Weights of a small GPT-style language model, trained from scratch on English Wikipedia.
Size: 3 heads of 64, vocabulary 4096, 4.99M parameters.
Architecture: learned positions, biases, tied embeddings.
Each number is 128 + 32 x the weight over the matrix's rms, rounded and kept within 0 to 255. Layers, rows and columns count from 0.

# layer 5 MLP up, 768x192, rms 0.147, rows 328-344, columns 96-191
[[ 62 153 161  96 118 137 163 135 125  95 138 131 132 141 153 107 152 163 132 144 135 179 135 129 132 123 192 139 104 153 129 151 144  87 121  83 118 121  95  97 119 113 114  96  84  91 145 132 132 135 132 140 103 140  71 137 100 139 100 145 204 132 118 127  60 184 117 146 106  84  95 107  41 135 125 103 126 131 157 126 105  87 112  90 121 164 147 139 106 118 132 132 113 164 159 163]
 [179 115 173 157  99 122 190  98 155 102 194 149 118 137 128  94 165 117 164  63 132  94  95  90 130 101 158 149 190 134 166 141 113 116 131 111  93 109 141  70 145 153 141  81 161 159 154 193 170 126 112 126 117  98 125  80 165 192 112 124 102 125  93  74 158  98 144 122 154  96 132 129 139  87 174 148 143 141 163 158  68 124 106 139 126  95 112 160 122 119  69 134 145 129  97 132]
 [123 110 170  94 134 169 146 115 133 110 201 133  83 126 142 186 117 187  88 166 140 140 121 122 152 146 172 104 171 143 146 150 189 188 157 107  78 116 144 142 104 176 106 135 148  88 165 135  51 117  91 131 138 146  40  93 140 133 125  69 189 125  96 120 164 140 133  83 148  62 154  96 143  57 183 170 132 101 140 118  70 136  89 113  99  94  88  73 118 140 153  68 106 159  99 133]
 [107 145 154 131 128 134 117 151  76 145 126 109 159 147  95 155 131 186 142 143  69 143 125 161 143 162 123 119 147 175 119  98 151 115 176 164 132 129  87 164 141  78 110 110 127  93 144 104 173 118  88  91 147 152 119 104 118  93 126 119 127 103 116 162 134 138  58 147 125 177 113 142  72 104 121 162  47 163 144 101 156 148  66  58  67 136 150 184  79 136 117 121 113 119 121 138]
 [137 169 123 111  92 103 109 108 120 200  90 129 116 150 117 153 123 115 149 126 117 110 134 131 172 103 129  77 134 147 159  86 169 131  84 107  96 135  97 103 165 173 117 111 130 156  83 131 157 122 121 115 132 150 157 149 161  87 101 110 165 141 157 117 148 166  73 154 168 110 154  99  70  87 118 124 121 120 119  60 151 188 137  68 156 129 147 131 138 135 143 104  97 123 131  80]
 [149 185 144  96 125  97 133 143 121 155 110 136 190  60 158  97 141  95 178 160 143  85 101 116 108 127 122 137 146 140 130 134 171 187 117 120 171 110 116 104  92 100  87 156 149 121 161  40 103 104 109 118 119 103 149  70 115 162 139 135 153 172 132 165  81 183  51 150 141 183 131 144  89 146  53 144  82 155 155 135 116  55 140  98 170 120 144 144 130 145 193 161 130 150 102 173]
 [118 109 139  67 194 144 167  68 170 140 124  58 107 130  92 220  86 132 117 109 129 149 165 140 100 103 159 133 172 115 119  87  98 113 121 117  63 168 150 117 115 120 126 134 101 124 166 116 168  82 109 111 131  75 132  93 160  73 129 150 137 181 133 129 125 147 158  97 184 123  40 113 122 104 135 138 129 161  93 175 139 156 104 118 133 169 157 147 144 153  92 127 157 173 134 185]
 [162 143 179 161 149 136  34 189 136 145 131 106 153 135 118 127 130 104  93 123 120 102 146 162 119 147 152  98 160 104 158 183 114 133 140 161 128 140 154 115 147 106 129 132 120 152  98  77  87 108 180 100 129 179 135 102 148  99 121  99 114 105 116  97 179 111 114  66 109 124 101 139 109 200 116 130  93 156 114  83  99 139 105 117 121 151 134 113 186 160 158  93  82 121 143 119]
 [108 127 179 130  76 152  91 117 126 153 137 108 103 129 210 147 106 109  90 166 146  64  93 128  85 150 148 166 147 122 122 124 175 155  80 109  52 166 113  97 155 191 167 126 163 156 126  91 128 143 101 137 126 111  34  97 178 101 207 174 108 161 174 102 199  66  95 126 182 122 124  55 105 193 183 154 159 164  81 118 141 200 172 136 139 136 122 121 143 130 100 125 175 139 131 169]
 [123 120 156 135 185 137 196 120 103  76  93  74  29 135 119 162 113 124 119 138 114 112 138 136 135  70 102  82 159 167 133 141 143  94 110  78  88 127 156 114 190 182 117 123 103 127 140 166 153 125 146 169 130 154 166 214 112 107 133 130 105 138 137 141 135 139 131 182  62  73 120 142 154 156 144  92 111  75 121 157 206  30 109  99 172 101 186 111  91 188 119 110  94 105 113 159]
 [149 119 165 142 147 126 129 129 124 156 120  80 173 115 118  62 157 177 117  91 122 105 126 146  40  79 152 167 112 180 194 137 149 155 130 148 171 113 162 110 134 115 148 147  60  94 132 135 120 145 130 134 145 169 187 156  88 109 142 126 158 140 174 123 192 125  70 167 206 124 111 116  81  63 183 110 105 124 144 146  75 136 148 127 161 104 127 195 137 161  97 145 149  77 178  97]
 [128  92 157  71 124 129  92 106 196  98 109 174 106 160 125 133 123 136 124 137 121 152 132 175 106 112 127 110 168 214  94 167 112 129 138 141 120 118 150  75 131 131  99 126 168 197  83 123 117 108 189 124 154 126  95 100 116 120  53 133 159 149 110  84 139  93 104 120 168 106 135 124  94 165 125  97 209 117  93 114 128 143 114  73 195  88 179 137 121 138  76 110 115 134 133 135]
 [161 104 129 110 125  96 126  97 205 161  95  66 107 154 101  92 125 187 145 163 161 198 107 149 150 120 138 123 151 167 141 124 191 126  88 170 163  93 101  98 148 138 175 120 138 111 171 122 169 148 123 127  76  93 146  97 118 116 107 100 122 146  77  47 153 168 147 100 114  80 158 227 145 121 133 133 148 151 163 158 115 105 176 160 101 133 119 167 141 103 183  94 171 130 152  74]
 [111 163 148 129 105 199 156 135 143 125 165 122 112 130 126 104  70 142 111 129 155 142  92 139  99 111 141  94 154 143  84  74 164 127 110 157 126 127 145 126  75 131 188 124 144 147 128 177 102 198  90  93  60 120 143 131 143 159 195  93 103 129 152 152  60 156 143 122  88 164 193 149 129 130 105 125 168 111 102  81 104 143 136 106 121 136 141 110 114 114  98 190 123 152  82 153]
 [ 78  96 146 105 150 168 138 133 105 186 120 147 109 115 128 119 174 131 126 151 113 155 122 108 141 127 144 113 117 133 141 166  98 110 134 144 116 121 167  61 182 178  93 130 112 149 149 180 125 132 106 147 102 146 132 159  97 107 121  70 136 148 127 137 172 151 156 178 164  80 119 192 159 196 149 100 180 128 144 139  96 130  75 160 142  94  99 108 128  54 114 100 153  85  61 130]
 [112 161  74 122 115 120 122 138 163 128 140 139 163 148 172 117 122  95  91  98  98 125 123 122 137 144 130 125 158 165 112  85 132 136 172 212 117 128 135 118 139 217 127  87  66 105 128 168 110  78  73 158 102 128 129 143 145 153 126 166 143 137 158  78 113 116 123 100 155  46 126 121 164 121 117  77 139 143 105 139 139 143 178 107 142 114  69 161 122 154 131 148 177 152 132  63]
 [119  91 153  91  95  72 157 110 136 112 154 103 101 188 129 134  98 115 135 169 119 113 125 136 108  75 135  85 163 153 164 141 101  88 172 107 146 139 124  91 132 163  69 140 110 175 166  95  90 130 141 155 164 100 121 144  80 188 125  65 136 105 156  86 105 121 152 157 120  81  92 155  96 117 166 137 140  83 101 121 141  70 114 145 137 165  75 137  93 119 192  94  42  85 151 201]]
# layer 5 MLP down (transposed), 768x192, rms 0.143, rows 328-343, columns 96-191
[[103 150  88 113 141  64 140 129 155 152 123 139 127 117 126 118 144 149  99  74 106 144 138 151 156 125 118  95  95 147 113 123 161 140  81 132 153 123 135 156 177 119  76  91 127 118  78 113 110 135 145 122 108 151 115 122 124 131 150 123 104 128 153 166 171 136 164 145 119 159 109 131 137 119  94 135 121 126 186 156  80 126  82 126 149 117 153 166  99  79 122 158 126 162 113 154]
 [ 96 138 146 137 176 168 132 146 192 140 135 119 116 168 124 139 141 139 147 141  97 101 157 171  43 123 161  64  71  80 119 143 130 108  90 169 127 154  71 183 120 122 123 141 114 119  54 108 159 131 176 138 132 120  73  95 137 122 140 125 155 127 170 132 122  81  88 114 106 117 111 103 134 160 128 116 138 167  78  98 118 147  74 139 159 129  87 111 160 152 164 137 155  93 116  84]
 [110  56  89 125 154 136 165 134 181 136 138 140 114 133 114  78 158 127 139 176 137 143 160 166 150 160 144 136 115 115 110 122 121 114  97 123 108 107 160 101 126 100 131 152 181 120 148 130 162 121 129 156  51 213 152 109 131  59  74 136 153 103 139 109 173  99 121 116 119 154 138 141 144 161 132 205 108 152 180 140  93 127  73 131 144  95  83 140 167 108 122 180  99 164 166 145]
 [181 113 124 118 124 100 151 184 112 123  93 107  99 133 141 129 120 130 101 155  90  65 115 101 129  88 175 128 138  57 118 137 141 106 125 202  84 182 169  80 113  93 158  74 130 107 117 104  65 101  84 173 124 177 133 114  91 101 123 112 207 140 128 223  61 145 120 106 148 162 146 102 172 142 105 157  97 175 118 198 141 116 136 149  43 165 123 138 180  97 166 187 107  94 114 129]
 [ 98 133 179 120 127  94 162  97 186  39  97 121 129 148 177 116 162 102  83 166  80 107  76 126 161 148 124 154 126 142 125 163 103 122 124 158 108 144 134 116 140  97 119 135  90 169 112  90 158 143 111 122 153  96 104 119 110 175  99 118 152 110 124  91 145 131 120  98 100 128 144 154 165 144 165 106 174 137 109 166 122 111 136 198 115 153 147 122 138 147 148 111 170 134 160 132]
 [170 153 112 169 218 101 142  71  61 156 129  53  92 128 168 129 110  87 125 167 163  98 124 129 150 140 163 218 161 126  86  88 142 129  61  97  89 147 124 230 129  87 115 110 132  87 161 104 183 111 134  40 111  67 107  81 139 173 137  79 180 137 112 123 150  99 105  76 109 126 177 138  84  99 121 109 182 145 101 126 186  80 114 126 138 124 106 148 145 137  86 106 133 107 153 166]
 [125 185 117 151 124 125  74 130 121 123 117 160 127 143 109 143 144  87  71 165 133 172 126 103 124 106 140 173 134 176 186  95  70 140 178 128 105  95 146 170 136 128 108 116 102 130 130 103 125  96  77 108 152 166 168 147 158 102 136 159 127  83 126 178 149 129 154 142 115 167 145  79 104  17  94 145 176 167 168 113 159 144 195  79 108 147 136  77 150 135  99 153 150 145 149 102]
 [ 86 103  68 111 107  64 127 144 125  39 109 100 116 114 148  78 212 157 224  87 183  86 124 158 128  85 142 135 146  46 162  80 136 137 179 139 129 143 191  86  93 139 137 104 156  89  64 122 132 173 170 107 136 146 118 151 150 139  95 131  96 147 126 188 110 160 182  91  83 124 177  87 114 128 134 126 102 180 152 143  74  65 129 132 115 165 119 188 178 145 106 188 173  78 122 129]
 [186 147 110 186 152  93  89 101 108 144 177 193 156 152 188 136 160 108 153 146 166 102 137 156 124 213 119 143 159 155 126 124  73  97 162 110 109 132 138 150 142 141 115 206 180 136 137 101 143 156 149 112  60 121 184  99  97 142 134 144 167 142 124 127 133  70 231 115  87 125 125 149 152 137 154 134 149 148 129  87 143 148 155 115 113 150 182  93 102 136 103 143 179 156 140  64]
 [ 74 109 123 113 112 192 100 149 165 150 156 194 130 130 151 147 134 147  91  76  97 142 137 150  89 123 177 107 127 159  83  87 151  69  71  91 101  46  75  69 136 175 100 165  62 127 114 164  95 136 159 137 144 115 175  89  72 160 104 112  99  98 146 113 128 127  92 109 161 158 122 108 120 210 148 209 101 119 118 145  70 182 127 125 104 112 132 139 100 125 110 166 151 114 126 193]
 [147 163 126 149  83 122 127 108 161 114 112 203 194 175  81  92 129 146 146 115 121 123 135 130 166 173 113  48 122 143  76  96  85 134 136 132 154 129 154 114 130 118 127 132 161 139 126 110 134  93 189 112 117 139 154 127 161 170 112 121 110 111 184 121  44 163 157  95 185 150  86 105 156 141 102  95  72  80 187 174 110 141 123 133 107 122 123  81  99  79 175 134 188 167 108 114]
 [143 112 128  89 140 167  95  81 118  76 115 134 118 206 142 130 111  96 157 131 127 127 138 145 142 141 158 104 180  80  79 155 124 121 147 164 122 115 179 139 176  94 102 128  55 165 107 191 152 121  51 117 165 112 115 149 101 101 123 146 136 152 119  65 138 146 168 138 104 114 110 127 112 131 112 125 116 103  84 154  61 182 162 152 141 131 179 147 170 142 143 111 153  97  85 173]
 [153 142 137 134 139  95 147 106 119  94 144 138 124  98 117 127 133 102 131  95 139 134 154 151 145  97 136 133 130 139 127 101 173 135 157  99 116 128 149 127 149 128 138 110  93 131 121 116 169  87 157 182 143 118 145 128 103 133 132 100 126 138 149  93 136  88 113 115 150 114 143 110 116 113 135 118 124 102  99 166 140  74  96  81 136  80 128 104 101 127 132 151 157 137 122 138]
 [119 123 131 148 116 114 113 144 140 124  90 124 128 162 144 149 119 107 143 161 119 137 122 148 129 100  78 175 134 138 173 134 107  82 131  99 158 118 124  91 119  86 121  77 114 120 122 156 144 143  82 118 139 147  98 129 129 171 142 141  76 128 130 115 139 147 175 119 129 168 120 164  99 132 118  72  91 134 111 109 116 128 125 100 111 133 114  79 147 130 149 138 140 130 151 152]
 [ 92 192 110  94 158 132 171 148 147 109 121 141 118 149  80 202 112 130  78 154 115 104 149 107 171 137 181  79 158 124 145 146 163 195 110 164 109  73 136  82 111 106 120 117 112 120 156 200 162 122 120 180  92 114 147 116 120 127 112 195 156 120 103 154 117 139 101 139 132 157 163  59  83 130 114 117 163 155 149  83  95 131 119 135 148 114  89 179  37  85 110 168 108 144  76 134]
 [119 124  93 105  88 155 162 156 132 166 103 143  36 131 152  61 151  97 158 112  84 157 106 147 180 142 151 164 171 166  48 147 149  92 157 121 145 166 136 152 122 135 160 152 101  63  82 133 154 103 144  87  94 150 120 133 148 112  86 144 142 112  86 107 133 119  92 154  91 130 114 152 154 117 105  79 152 177 142  97 132 103 122  95 162 127 173  19 121 174 152 107 120 120 165 153]]